config = dict(
    n_layer=10,
    n_kv_head=2,
    norm_place='pre',
    norm_eps=1e-06,
    attn_scale=0.125,
    bias='none',
    init_std_qkv=0.0524,
    init_std_o=0.0117,
    init_std_up=0.0524,
    lr_head=0.00759,
    decay_fraction=0.95,
    final_lr_fraction=0.0,
    seq_len=768,
    doc_mask=True,
    train_tokens=122800000,
)
Each number is 128 + 24 x the weight over its row's rms, rounded and kept within 0 to 255. Layers, rows and columns count from 0. The size above them is the row's rms in percent of the matrix's.

# layer 5 attention value, 128x128, rms 0.237, rows 121-127, columns 0-127
size [100 105  96  96  92  86  86]
[[160 127 155 131  98 135 117 164 101 103  94 100 127 108  68 184  99 117 124 122 109 129 103 113 103 113 147 137 138 116 125 140 151 118 137 148 126 113 101 114 127 132 115 174 103 119  73 170 124  98 136 132 149 127 114 139 132 113 145 107 102 152 143 159 138 160 124 121 101 123 125 129 135 122 137 128 118 124 102 112 166 136 170 114  90  95  70 145  82  87 134 116 116  90  73 103 151 146 120 127 166  91 140 136 124 131 131 120 112 132  96 129 164 115 158  94 169 158 135 134  68 126 100 100 134 146 104 143]
 [112 116 110 126 145  90 130 120 134 159 163  90  93 116 103 123 126 130 144 152 151 164 156 141 161 156 158 103 145 124 138  84 143 140 144 142 112  88 128 141 131 127  73 158 141 140 107 123  98 106 124 108 132 142 101 148 192 118 147 123  90 126  95 134  99 155 108  94 149  90 122 124 155 147 173 127  76 133 140 118  98  95 122 147 119  96 118 154 120 138 145 119 101 120 118 147 140 158 137 100 112 121 116 120 137 108 148 118 102 118  88 130 118  90 172 128 130 107  96 199 117 129  94 180 115 141 102 110]
 [139 164 171 123 113 155 127 152 107 144 127 129 138 149 120 154 116 119 148 149 120 132 124 105 145 117 116 136 136 123 174 165 124 130  92 174 142 117 131 178  81 104 152 149 103 149 112 164 123 120 109 148 151 144 117 170 142  97 146 132 110 147  95 128  89 117 128 149 102 104 138  92  97 118 102 125 138 120 103 156 119 148 145 119 116 106 103 183 113 112  89 118 166 111 118 180  94 133 152 101 136 154 140 162 136 126 110 141 144 138 116  94 107 162 126 105 151 161 166 169 122 153 129 111 123 146  58 171]
 [113 149 160  83  60 124 114 119 111 124 122 112 110 131 119 136 125 103 153 151 131 111 176 116 167 147 124  77 153 117 160 120 113 151 129 140 122 149 178 115  98 110 149 102 124 100 150  96 124 102 123 106 174 122 114 129 166 113 129 134 141  89 167 116 132 171  77 103 131  66 150 106 112 142 118 165 102 123 146 122 126 143 153 152 133 144 148 128  87 177 127 134 131 100 150 108 151 107 186  74  90 117  97 102 133 106 127 113 135 113 143 148 141 117 141 127 106 127 116 127 130 124 121  99 151 116 111 143]
 [139 125 148 128  92 152 144  96 123  93 117 102 140  84 114 102 122 139 112 148 142 135 129 139 144 181 111 113 141 102 133 164 149 141  93 151 133 122 170 147 105 158 144 129 102 115 138 123  89 121 128 140 142  69 139  96 134 127 109 167 153 151 143 129 151 111 101 121  88  86 127 116 138  74 138 119  63 155 103 115 125 194 129 140 132  87 128 141 130 156 112 162 134 146 152  91 174 108  93 136  94 124 121 155 106 128 162 123 131 156 159 106 131 149 123 107 147 150 157 141 123 157 132  85 159 122 133 115]
 [110 128 182 155 135 131 131 109 121 109 137 110 152 138 120 166 107 124 136 120 128 148 115 131 142 154 108 140 140  86 136 164  54 105 144 140 164 159 132 122 128 129 151  68 133  78 127 158 156 150 134 173 114 124 156 156 122 123  94 118 149 119 155 110 113 126 166 168 155 145 123 127 118 142 127 146 118 129 153 149 146 157  99 135 162 137 138 139 122 119 104 138 113 148 131 134 122  81 149  87 121  79 114 112  65 148 133 134 141 143 135 139 131 153 137 135 158 140 183  59 162 141 129 119 140  93 149 117]
 [132 125 157 156 147 138 121 100 133  99 147 100 139 156 105 147 115 122 115 180  70  90  89 135 101 148 104 131  85 125 138  84 152 139 114 103 101 124 137 155 122 159 135 126 127 109 153 160 137 151 113 159 104 140 134  51  80 131 103 149 143 156 154 139 115 161 120 170 115 136 118 147 110 127 102 135 138 111 131 156 140 166 139 154 183 158 124  82 163 146 121 115 142 147 118 138 109 128 103 124 135  94 120  98  62 118 129 123 150  87 159 138 147  99 118 127 131 157 131 104 123 134 109 116 117 137 123 101]]
# layer 5 attention output (transposed), 128x128, rms 0.196, rows 121-127, columns 0-127
size [ 99 103  99 104  99  94  96]
[[132 149 137 148 146 108 102 141 128 141 154 118 140 172 158 108 113 130 161 108 130 148 189 147 120 148 156 141 162 139 134 128 134 114  78 134 151 113 167 123 153 101 119 109 142 134 176 118 114 172 106 105 112 133 128 168 106 131 143 151 111 162 137 127 115 120  80 150 145 107 101 133 125 166 109 123 136 128 139 159  67 127 159 140 106 161 137 131 154 176  86 118 143 132 128 148 102 108 116 111 104 177 137 148 195 118 129 133 152  72 120 128 114 150 144 123  90 120 148 138 142 110 135 128  75 128 100 104]
 [152 137 118 109 132 103 144 161 140 116 124  99 176 117 155 154 136 142 129 102 111 116 142 122 119  93 126 141 114  96 136  81 110 124 131 146 157 145 104 115 149 155  95 122 133 169 158 104 145 150 112 123 106  92 131 122  82 133 172 151 102 151 140 104 156 106 145 148 132 150 118 158  91 153 112 122 140 184 138 119 115 109 103 162 116 156 147 103 132 102 113  98 187  97 113 145 155 119 118 163 129 119 114 184 139 173  92 138 128 134 150 139 111 119  99 113 108 105 137  90 117 132 113 117 170 139 189  88]
 [120 153 123 156 153 110 114 138 162 132  87  96 119 109 108  56 101 126 137 138  99 103 156 158 116 163 134  82 158 107 132 118 108 142 143 123 122 152 145 129 143 137 131 142 157 141 127 104 117 138  96 129  95  89 106  99  91 166 136 104  91 123 147 163 167 140 120 180 162 120 123 118 174 151 162 138 118 114 118 177 159 120 162  97 137 125 155 158 113 130 121 129 133 139 117 112 136 161 129 144 147  99 104 121 140  87 140 126  88  95 144 128 116 109 130 114  75  97 107 106 135  75 135 160 125 134 161 128]
 [150 119 111 140 158 153 109 152 157 137 109 108 150 131 117  83 122 127 155  60 129 140 108 104 138 152 127 143 111  94 119 108  91 118 140 115 177 122  82 125  99 151 134 154 104 122 129 137 108 129 100 140  85 156 111 146 168  83 117 134 103 160 143 115 140 113 162 117 114 161 111 135 152 121 112  68  91 164 111 124 122  88 115 112  96 118 125 122 149 108  95 133 106 122 120 163 109 132  96 109 146  87 156 132 130 117 144 107 102 152 135 139  96 177 108 123 134 170 101 128 102 101 135 157 152 167  89 148]
 [ 96 140 119 146 140 118 131 119  79 165 156 165 155 103 109 132 119 154 190  71 141 119 125 115 147 159 139 121  97 112 108 154 163  81 111 126 118 131 115 103  91 136 112 125 126 111 153 179 116 138  89 101 138 131 128 161 160 130 106 121 143 112 158 147 138 158 171 135  82 161 125 112 151 166 124  81 135 118 148 135 109  61 134 133 109 116 124 125 160 165 116 116 128 141 111 103 144 143 126 136 142 146 130 129 163 124  69 141 122 139 129 126 123 101 167 138 102 111 102 136 114  91  90 149 148 109 126 150]
 [127 128 138 158  98 149 147 114 144 140 149 123  74  93 117  66  87 129 114 120 156 102 105 131 136 180  92  89  94 122 129 152 121 105 108 142 142 114 117 132  69 111 141 102 172 103  91 149  84 123 133 103 105 115 114 167 156 120  95 129 123 121 127 114 133 149 108 126 134  90 119 114 164 122 148 178  97 150 125 106 100 143 130 110 169 117 112 150 118 121 135  91 121 135 156 117 106 144 136 132 137 106 175 112 140 133  98 135 125 132 119 135 118  94 105 168 121 137  98 135 120 135 167 118  96 142  94 189]
 [ 98 142 127  94 108 134 137 112 134 181 164 164 129 135 134 109 145 112 154 116 135 161 120 147 129 132 133 162 142 155  78 180 136 107 111 121 179  75 102 168 123  78 171 138 128 139 111 133 109  84 136 101 115 164 138 157 153 136 151 127 116 102 114 139 114 103 132 117  99  94 118 126 121  96 143 127 188  97 146 156 123 146 117 123 151 165  99 123 136 148 144 114 119 139 135 113 140  92 160 160 145 114 156 143 137 158 155 144 108 131 114  79 124 119 135 136 126 132 127 153 136 129 136 138 112 147 127 212]]
# layer 5 MLP gate, 320x128, rms 0.225, rows 0-13, columns 0-127
size [ 94 110 132  91 105 105  98 100 104 110 102 103  94  98]
[[119 118 128 131 127 125  85  93 122 117  81 103 153 139  85 110 178 119 130 130  97 165 127 159 118 152 140 166 106 117 120 146 113 164 129 130 115 121 113 113  73 108 128 105 126 186 129  75 132 147 132 126 138  98 134 188 112 119 142 124  89 131 150 121 153 130  67 150 109  79 101 104 107 127 152 117 102 142 134 136 108 132 144  89 142 120 112 133 127 133 145 132 129 122 120 162 131 113 123 131 125 147 122  81 149 140 104  80 147  78  91 193 127  99 126 153 132 118  98  98 104 110 122 134 108 142 109 131]
 [126 155  69 112 103 134 185 128 139 104 155 113 126 117 154  84 137 134  87 156 146 127 123 122  98 132 143  79 127 171 104 170 133 110 162 109 132 153 136 121 110  97  92 120 125 149 119 132 105 158 120 136 133 143 109 153 185 151 127 135 122  86  98 146 135 153 173 173 110 119 111 125 127 128 135 114 141 138 123 149 112 110 150 103 158 140 149  99 124 110 148 161  87 167 121 118 196 180 103 112 114 109 126 157 133 130 153 103 156 122 116 123 107 143 100 183 124 134 131 135 159 118 110 126 129 153 148 137]
 [147 134 118  90 137 134 174 157  97 139  95 146 117 137 123 141 145 121 155 101 125 119 161 115 122 103 152 132 155 128 101 132 169 106 109 104 173 112 109 104 138 136 131 160 136 100 143 112 146 127 140 108 135 123 120 125 164 150 153  77  96 117 143 136 140 112 125 146 112 177 201 177 152 148 141 137 147  87 145 122 152 133 146 128 102 127 123 123 139 105 186 107 112 125 109 113 104 158 130 100 123 120 138 129 145 160 136 124 102 139  99 144 117 106  86 154 133 145 152  80 137  65 110 174 100  83 124 112]
 [118 141 120 133 135 119 133 157 141 137 127 147 104 136 121 125 140 104 102 118 134 106 177 115 141 108  98 141 119  84 148  92 137 126 101  97 179 120 131 102 108 120 137 146  97 122 109 144 168 105 117 110 127 123 133 121  86 108 111 155  88 132 139 145 187 149 130  77 169 139 134 110 117  72 126 117 142 157 117 148 134 122 170 115 151 123 116 182 157 145 101 142 146 121 126 148 108 107 162 119 100 140  68  77 127 114 138 106 145 146 101 168 123 152 169 135 133 152 165 116 154 119  79 104 125  92 137  96]
 [115 149  74 112 208 151 104 114 136 120 104 133 121 168  88 121 132 110 136  78 167 115 101 115 125  96 117 138 113 126 159 200 139 109 119 100 141 108 137 116 126 142 125 121  85 138 130  99 127  98  96 165 109 137 129  98 132 136 116 115 153 106 170 116 165 160 139 113 144 119 139 111 141 125 152 155  90 148  97 101 158 131 134 120 112 137 105 132 114 104 114  99  79 120 147 127 130 150 103 114 131 117 127 145 154 136 105  99 127 148 115 157 106 107 192 152 107  93 115 116 134 125 136 170 102  96 135 144]
 [125 152 113  89 173 113  71 114 111 114 116 152 165 153 116 137 127 156 147 134  99 139  90 123 127 120 127 148 118 129 154 117  97 136 114 120 100  78 158  96 113 114 124 109  68 155 108 150 135  76 115 108 150 110 102 129 114  78  79  96 150 155 175 142  74 133 115 101 139 144 143 145 129 132  97 128 111  89 151 136 141 130 101 114 144 158 130 133 126 137 118 122 100 121 141 149 117 149 139 109 114 117 116 153 122 145 109 149 105 124 113  88 156  76 134 145 179 134  90  99 104 103 120 118 173 127 139 142]
 [162 159 105 128 143 131 103 128 124 126 147  91 131 156  68 149 135 140 118 156  87 114 155 116 119 114 117 145 144 160 131 130 158 170 137 159 160 127 132  72 116  89 140  89 145 134  97 133 182 129 132 143 114 144 161 164 148 100 110 133 109  88  94 141 165 160 162 123 106 125 108 110 148 146 106 114 137 151 125 146 127 137 120 114 163 152 122 160  97  81 101  84 141 124  83 117 149 104 130 114 124 122  77 100 123 120 130 146 141 134 164 134 115 142 155 111 108 128 103  94 143  80 146 153 165 133 114 154]
 [115 103 121 123 122 143 133 105 121 111 132 112 185 130 117  98 138 180 111 147 127 131 104 149 152 129 174 152 118 143 138 103 122 136  85 147 139  84 189 132 154  93 132 102 103 169 132 181 118 147 131 152 128 115 132 143 102  82 127 158 168  93  99  99 126 111 115 127 130 139 125 143 115 102 123 134 168 133 160 173 117 134 139 121 111 143 115 149  92  80 140 142 104 124 119 147 166 116 102 116 156 126  79 124 136 120 113 129 127 161 141  90  91  74 169 162 130 149 155  91 124  93 119 126 126 144 118 134]
 [ 99 151 128 115 137 108 118 112 109 127  98 105 101 104  91 104 160 135 119 136 156 170 112 119 149 144 113 108 133  98 146 100 157 153  92  82 148 114 111 146 148 137  90 107 128 152 150 116 133 109 155 139  92 134 102 167 116 124 121 111 119 111 105 162 140 128 180  94  96 102 111 128 102  92 130 183 162 147 170 129 106 141 161  76 137 139 103  99 139 160 116 137 126 135 147  96 112 150 124 122 138 152 113 155 100 106 128 101 110 142 134 149 107 202 114 141 109 110 167 129 114 118  75 123 152 130  98 120]
 [153 149 147 125 129 135 149 104 112 131 180 122 148 154 143 125 164 115 156 116 123 145 122  77 158 124 114 114 133 117 130 143  99 141 135 157 126 128 145 118 102 104 125 172  83 136 137 130 137 106 141 133  92 130 120 103 153  92 147 122  76 146 144 137  89 128 145  77 117 124 139 124 111 125 136 130 152 159 162  77 114 186 125 135 189 111 103  98 132 123 157 104  89 131 114 161 112 137 169 118 126 112 133 155 119 107 106 118 189 181  91 126 169  80 105 134 143 133 151 122 126 117 115  84 121 119 126 120]
 [126 126 115 131 114 196  99 136 121 164 123  98 130 118 116 150 167 133 150 120 137 107  64 157 124 124 164  90 158 108 106 145 131 109 174 105 120 104 139 159 147 165 149 138 125 149 126 130 123 115 133 127 142 123 138 110 136 101 140  92 157  91 118 129 116 188 116 120 113 145 102 137 136 103 118 166 173 123 112 173 111 134 122 171 113 132 144 113 132  86 155 145  96  98 200 115 114  93 136 105 155 109 138 116 162 114 138 128 123  96 119 126  75 127 143 105 124 145 124 145 141 156 147 133 105 165 152 156]
 [148 134 113 140 138 166 181 104  98 139 125 142 114 116  89 118 127 129 117 122 143 140 151  83 129 160 150  49 135 100  94 107 149 133 162 127 135 113  72 134 106 134  86 132 121 115 108 140 134 136  87 145  91 134 143  93 132 150 151 126 134 124 145 158 146 143  96 141 169 101 108 134 132 140  96 139 161 138 163 107 108  88 125 182 125 116 100 149 130 134 143 151 137 142 115 119  92 130 112 116 119 117 126 143 122 141 172 112 118 100 124 126 208 127 139 153 121 105 166 131 151 163  97 139 122  83 127 114]
 [147 107 136 110  86 138 113 132  89 129 158  95 127 101 142  96  92 145 153 178 111 111 115 139 115  91 138 123 141  92  87 135 155 126 118 140 134 117 114 140 147 144 188  95 118 154 127  94 125 112 174  91 129 139 108 113 122 100 120 127  87  88 120 165 127 124 111  91 142 149  92 125 113 137 161 149 132 128  80 155 139  97 129 145 136 123 122 120 135 112 105  58 174 113  88  94 148 140 148 129 107 115 161 122 143 132 105 168 143 136 127 102 126 122 103 131 112 173 140 122  69 114 119 144 139 118 121  91]
 [140 180 141 104 132 141 145  94 113 113 117 139 140 143 134 137 143 111 124 121 126 169 140 110  83 128 146 110 142 134 100 135 121 132 108 112  95 139 154 115  94 116 155 104  70 151 143 146  68 149 115 126  94 113 147 107 141 170 129 125 127 102 127 163 136 160  99 115 170 149 108 102 145 144 167 115 181 144 121 125  89 106 114 117 151 113 162 103 105 102  87  89 103 107 150  92 110 161 163 117 108 104 103 171 127 114  93 145 150 136 168 121 177 165 115 125 139 164 140 143 139 129 142 167 130 135 110 128]]
# layer 5 MLP up, 320x128, rms 0.229, rows 0-12, columns 0-127
size [ 89 106 108  92 110 109  98 102 102 106 101 104  99]
[[169 176  93 158 117 200  81 134 156 131 116 137 145 144 127 139 139 159 162 150 139 127 120 150  96 122 180  91 100 155 169 120 151 141 114 127 139 120 128 148 126 192 135 115 114 136 134 112 116 108  88 169 132 120 111 142 111 118 103 136 158 150 163 131 134 151  85 106 122 140 129 145 113 145 158 115 141 119 141 131 146 114  99 156 164  94 135  97 112 118 145 127 130 152  89 133 112 152 187 125 117 121 127 199 126  93 123 104 140 103 125 127 109 144 154 109 128 121  87 141 138 122 125  83 113 115 129 127]
 [143 128 146 150 147 119 155 129 133 124 107 164 119 127  90 145 121  60 151 106 123 144 142 131 114 168  90 100 123  92 156 153 133  83 131 106  75  67 116 101 120 133 115 120 126 174 133 111  97 137 116 127  91 127 115 119 133 186 132 140 134 102 136 115 161 121 136 133 121 139 175 153 119 111 124 117 132 156 121 121 134 124 131 114 119 157 152 137 117 125 144 144  98 113 149 139 127 123 163 152 144 123 101 136 156 113 162 101  81  79 146 114 116 136 142 128 124 179 103 131  75 105 108 124 107  82 184 159]
 [122 116 132 179 132 137  86  95 150 110 167  85 149 117 123 121  95 168 137 115 138  86  95 163 151 169 127 155 129 166 168 154 112 144 109 152  95 159 146 146 139 135 126 142 165 142 140 128 130 122 121  78 137 116 121 108 167 122 110 153 144 112 162 134 129 139 105 154 153  72 111 109 120 174 105 130 100 127 150 140 122 164 105 139 139  89 169 107 128 144 102 112 160 119 117 139 158 117 133 177 118 120 101 109 133 145 124 168 148 150 125 128 134 148 135  76 132 146 134 151 112 171  92 147 168 144 132 113]
 [107  91 128 152 107 123  93 110 101 123  92 151 164 151 106 172 127 193 100  81 146 175 113 118 197 145 144 114 149 131  93 104 105 162 118 158 133 110 147 106 134 144 143 139 123 143 115  96 115 149 178 145 107 145 138 150 141 165 163 131 136  99 142 143  92  56 137  99 111 161 112 161 116 122 136 147 119 134 134 139 122 140 145 117 139 142 110 123 154 129  70 159 126 142 138 112 123 162  96 119 116 103 129 132 108 118 109 150 109 148 144  98 131 146 113  81 155 121 127 124 136 134 139 128 106 129 118 161]
 [167  98 146 136 104 126 138 126 159 145 176 124 154  92 134 123 151  92 130 104 112 135 133 118 140 108 129 184 106 142  91  99 132 132 139 159 151 110 151 153 116 109 104  99 139 188 129  97 147 122  87 118 127  84 153 159 138 107 115 119 150 158 117 129 108  58 125 112  96 155 186 117 115 129 134 119 124 124 109 167 108  98 130 136 154 119 138 114 152 177 108 140 138 152 104 113 129 170 157 141 112 142 113 147 147 137 143 144 101 128 132 131 128 104  97 158 176 147 115  99 112  85 148 112 110 171 106 136]
 [143 156 121 182 147  98 106 183 110 147 121 118 114 121 112 154 140 186 145 120 110 130 128 169 151 141 156 103 153 143  99 128 131 159 149  96 120 150 136 143 103  98 139  70 126 150  84  83 111 140 193 148  85 121 120 129 123 100 117  99 101 130  90 157 161 132 162 122 109 122 154 131 149 130 112 102 127 113 128 106  85 114 130 139 135 162 142 101  75 103 143 143 114 116 110 154 128 131 120 124 133 138 127 154  83 144 182 152 154 108  99 152 161 109 125 144 108 114 118 139 120 116 123 141 154 108 141 106]
 [135 117 114 118 139 143 150 105 150 112 118 124 122 104 161  99 155 101 116 156 149 148 120 150 168 104 101 103 138 150 111 135 144 108 145 127 123 173 147 174 104 107 115 149 108 138 160 115 133 122 130 114 125 119 155  94  76 150 153 117 179 148 139  88 153 147  98 103 119 127 139 101 153 111 116 117 124 110 105 130 119  88 141 151  55 144 151 103 105 129 119 138 157 156 131  95 149 120  83 137 146  94 190  84 140 130  85 119  86 123  90 136 151 137 137 112 192 130 150 141 141 117 115 150 122 127 140 109]
 [132 112 120 103 149 155 144 143 101 113 158 127 169  90 174 113 135 138 151 160 163  88 173 132 129 123  57  80  99  97 146 105 177 146 124 124  95 122 161 121 106 158 129 125 144 140 128  87 135 177 158 120 147 157 124 128 138 116 169 162 163 118 105 134 134 113 132 113 143 132 133  93 143 103 130 101  76 144  91 109 133 129 100 145 107 114 113 135 146 125 130 121 114 163 152 164 162 117  98 184 126 131 149  90 129 115 100 158 122 114 152 144  97 142  75 125 131 118 109 113 119 126 117 123 142 115 114 135]
 [132 119 112 200 133  89 106 132 153 104 112 104 160 141 139 136 141 131 132 114  92  91 123 136  79 135 121 131 131 128  77 109 163  84 142 112 107 149 172 137 123 107 119 144 129  91 107 143 116 143 101 113 136 115 167 128 180  95 105 155 119 162 103 116  92 141  81 138 184 117  92 129 125 131  63 113 125 136 119 161 114 144  95 173 132 112 155 126 128 132 147 133 152 133 104 150 160 109 157 101 146 138 116 105 104 123 179  90 104 113 160 131 102 148 121 144 134 115 121 138 134 140 107 125 136 144 109 113]
 [142 117 141 138 109 100 159 116 178 135 141  75 120 150 161 129 146  88 129 163 128 119  98 126 115 110 100 193 126 123 132 136 134 171 118 114 131  36 130 102 141 122 143 141 143 137 120 111 112 151  77 179 140 114 136 135 150 100 141 129  81 129 131 132 129  76 125 137 111 133 115 133 106 128 111 170 134 121 160 135 107 160 116 126  91 123 148  81 148 129 121 148 127 146 154 144 131 154 113 136 119 106  74 153  78 138 137 104 116 116 102 156 155 126 126 163 149 118 159 148 118 110 115 142 107 165 136 131]
 [106 138 119 169 122 100  94 117 136 140 135 133 143 143 174 157 154  91 131 134 172 109 106  97 113 142 113 128 122 131 116 142 113 100 147 145 127 146 142  96 151 134 157 164 139  80 134  92 111 174 137 170 123 106 111 114 134 145 154 102 130 123 162 137 108 141 111 151 149 115 138 166 140 118 111  77 122  86 145 139 136 171 120 116 154 168 153 119 124  85 146 107  82  86 119 162 147 167 154 104 135 134 128 151 174 156 149 133 136 164  98 113 109 115 138 180 163 118 152 106 138 101 119 135 105 126 131  80]
 [128 114 105 155 154 137  87  91 103 153 157 124 184 106 142 116  91 182 165 131  96  90 125 103 126  98 130  96  89  96 111  98 137 130 123 122 120 118 146 165 118 118 138 124 117 136 102 181 118  80 115 118 123 131 128 177 114 135 104 148 131 122 157 165 129  79 133 123 126 131 115 167 125 133  89 111 108 153  97 115 157 140 125 120 130 126  98 110 135 117 113 141 109  94 177 153 139 179 157 145 122 129 110 159 133  97 161 142 128 100 116  96 156 101 125  84 149 119 165 140 131 140 174 119 112 144 132 134]
 [136 120 121  89 127  78  89 123  87 100 122 109 121 130 112 118 111 123 111 134 150 155 148 186 164 134 162 118 126 116 129 136 133  94 102 120 109 123 101  99 107  86 153 120 124 149 100  90 111 105 188 150 121 120 103 134 159 107 137 163 123 113 136 143 175 143 103  89 124 112 149 165 145 123 122  93 133 137  99 137 146  98 130 112  87 108  95 107  90 123 109 121 123 105 151 109 155 161 176 133 127 105 145 142 121 101 180 132 127 137 160 103 154  89 113 132 149  74 158 128 126 103 113 118 146 165 116 138]]
# layer 5 MLP down (transposed), 320x128, rms 0.209, rows 0-12, columns 0-127
size [101 108 106  95 109 109 101 100 108 106 105  87 101]
[[173 121 115 117  86 144 137 151 150 117 127 189  91 127 136 136 117 125 137 152 154 131 138 141  96 133 104 118 111 155 144  84 113  88 152 159 123 160 162 121 136 169 157 136 110 137 145  98 165 116 143 143 164 137 143 106 116 148 131  76 125 122 135 120  83 134 151 149 138 122 142 167  99 125 102 128 111 134  81 137  74 147  71 124 136 145 128 136 124 127  88 119 162 116 143 141 142 142 155 124 145 134 117 100 147 103  86 121 117 150 141 139 134 148 129 122 114 132 126 147 134 128 139 118 173  75 171 202]
 [143 141 127 137 123 149 144 128  87 136  99 115 137 123 173 125 111 151 131  91 161 135 111 122 124 141 150 112 127 131 137 134 156 120 142 120 127 148 137 128 100 118 105 129 124 104 115 125  94 115 109 162 116 135 139 154 141  94  90 136 116  63 112 153 163 149 168 151  82 124 140 115  85 109 143 136 182 138 121 117 144  99 103 134 170 136 149 141 132  83 181 172  88 137 112 132 167 149 152 125 115 164 116 139 129 137 135 185 139 121 144  97 136 117 131 232 132 101 153 149 129 114 124 125 142 113 140 118]
 [141 138 147  98 123 160 170 157 116 133 129 154 132 129 146 122 140 130 121 117 110 128 165 110 135 114 146 118 132 107 114 117 154 127 106  99 146 139 101  87 173 157 120 166 109 111 132 138 134 135 125 152 104  79 120  94 141 174 161 110  89 123 117 129 133 141 126 140  86 183 131 145 162 115 156 135 128 125 113 125 144  91 124  90 142 122 122 124 126 138 153 126  90 104 146 122 126 165 134  90 157 130 135 162 134 114  93  98  91 102  94 138 140 118  80 212 132 131 105 114 109  91 149 108  89  95  74 129]
 [153 135 166 137  80 120 162 105 100 144 134 146 129 106 119 171 106 136 165 143 134 122 153 153 102 172 143 155 143 149 126 135 121 131 125 117 140 146 143  80 169 192 130 182 112 160 135 172 114 111  92 126 119 135 116 143 143 123 161 156  91 135 134 160  76 138 109 184  96  78 151 122 106 154 143 133 122 134 133 154 134 112  94 126 139 156 174 134 129 135 125  89 110 135 130 139 134 145 131 122 149 107 104 110 108 146 109 110 133  76 112 106 149 166 157 128 137 119 131 137  94 136 146 103 106 163 156 148]
 [173 137 111  97 111  94  63 133 122 147 146 163 127 134 130 114 142 149 119 161 153 154 153 142 163 129 135 140 118 115 152 114 122 135 144 128 119 146 124  97 146 125 148 139 107 117 135 150 123 131 158 122 168 130 128 115 105 136 135 182 166 106 157 132 146 107 122 163 159 114 188 136 120 125 100 121 155 133 161 100  95  74 166 111  98 121 167  99 142 155 166 136  99 138  97 104 132  97 105  69  84 152 142 125 120 173 151 158 131 126 139 114 104  95 128 140 126 110 165 138 122 155 122 127 143 114 168  94]
 [148 125 122  90 120 120 117 111 143 121 150 162 152 149 103 107 120  88  93 142 114 123 117 165 150 150 106 145 106 128 108 109 107 154 136  64 137  97 107 144 128  88 147 152  92 123 114 119 149 122 153 121 164 106 165 182 145 148 131 109 100 143 124 101 120 109  71 134 151 169 107 151 114 150 171 129 103 113 113 128 107  86 170 109 127 124 165 159 156 144 114 142 127 131 111 160 155 144 128  69 125  93 150 121 123 155 145 121 128 134 140 118 105 117 167  72 144 149  93  97 119 150 164 122 123 103 128 123]
 [ 96 122 159  98 104  93 142 138 159 127 135 161 141 115 161  59  93 107 139 107 111 144 131 124 115 145 119 130 115 146 136  79 113 116  78  78 136 107 131  91 128 138 135 157 128 110 118 140 110 131 119 145  94 126 105  88 122 110 113 114 160 109 135 107 139 122 178 173 119 129 120 107 124 141 163 107 120 117 136 114 161 120 106 137 156 110 119 127 104 144 134 130 121 116 135 177 167 118 129 176 126 129 119 124 142 151 119 167 149 133 142 161 130 132 119 119 171 131  88 140 105 107 168 181 126  70  65 114]
 [112 139 148 144 107 124 123 151 139 170 160 115 115 129 145 159 143  90 115 131 110 115 137 150 139 123 191 146 120 130 102 145 146 115 123 121  77 141 126  88 152 118  92 160 143 109 149 171 121 136 134 135 115 163 137 140 128 108 132 161 113 142  90 154 133 124 104 181 125 128 122 150 103 108 145 143 130 168 161 112 152 120 101 135 122 189 135  92 126 111 113 125 193 148 101  91 117 142 127 118 101  90 141 172 110  79 183 117 138 135  98 153 181 155 132 128 118 131  86 130 114 148 135 151 105 130 111 118]
 [121 109  95 133  93 137 120 186 111 131 150 132  81 129  83 111 139 137 140 117 150  87 147  78 133 107 157  87 139 133 101 148  79 139 150 154 158 100 126  89 125 154 147 131 134 136 106 120 121 131 109 108 127 145 135 138 133  70 118 124 123 156 140 143  81 119 128 137 167 111 130 124 149 116 114 131  85 130 100 139 124 164 110 126 144 135 170 153 151 156 108 106 115 138  73  97 137 119 121 182 158 132 130 130 108 180  94 143 157 104 100 101 150 142 134 122 117 121 136 114 154 121 159 107 129  93  91  87]
 [131 130 139 175 115 143 124 120 156 135  91 108 122 135 165 133 148 168 155  96 122 124 119 197  63 121 148  88 106 151 158 121 125 145 112 117  90 158 154 141 142 128 175  98 155  93  90 123 115 163 137 137 121 103 150 178 141 112  99 103 125 102 135  90 167  86 128 113 143 156  89 132 149 165 175 106 153 100 120 142 135 106  91 138 113 148 132 140 127 136 108 145 107 113 148 116  91 113 125 164 128 109 140 102 150 152 117 142 123 118  95 111 154 136 105 146  94 129 119 139 169 146 121 138 102 132 106 128]
 [110 140 110 121 124 127 114 162 132 154 127 121 138 117 130 109 118 140 140 142 113 135 128 138 126 114  89 167 167 103 112 108 153 153 124 119  84 116 147 117 132 108 159 123 164  84 121 176 174 134 103 133 126  91 137 162 114 136 100 112 160 159 116 155 110 152 135 147 102 140 159 110 124 111 139 164 139 124  87 168  77 137 107 137 141 104 107 106 158  82  98  84 117 124 149 114  96 158 148 140 127 193 126 124 136 158 150 101  96 129 152 112 141 140  93 147  92 117 138 115 121 120  85 103 115 199 146 146]
 [161  66 172 153 147 130 154 129 122 159 111 146 114 107  96 127 108 148 136 108  97 147 138 144 146  97 114  93 143 134 151 138 147 161 141 125 145 113 136 103 108 157 143 165 163 122 126 180 157 144  90 144 119  95  94 184 148 125 144  77 100 143 108 114 106  97 108 112 128 134 133 188 148 127 146 141 134 183 107 133 108 137  85 105  98 134 134 112 113 127  88 149 130 185 164 143 134 135 136 130 155 165 126 137 118 151 119 130 136 114 126 136 140 139  98 171 131 128 151 125 111 108 170 127 169 142 119 131]
 [132 115 187 148  91 125 113 138 119 109 137 150 104  90 145 118 143 122 163 129 130 117 123 116 121  85  89 128  87 143 147 181 114 141 116 119 132 116 109  85  93  95 125 106 142 137 103 124  80 145 148 143 102 106 146 152 145  84 120 144 154 104 124 106 134 171 107 147 133 119 164 125 134 143 137 157 128  91  97 142 136 152  90 126  88 106 115 134 120 137  56 163 139 164 104 121 131 128 113 173  72 119 110 117 145 168 139 134  78 127 152 148  92 105 153 121 147 133 112 171 133 124 118 132 135 108 123 121]]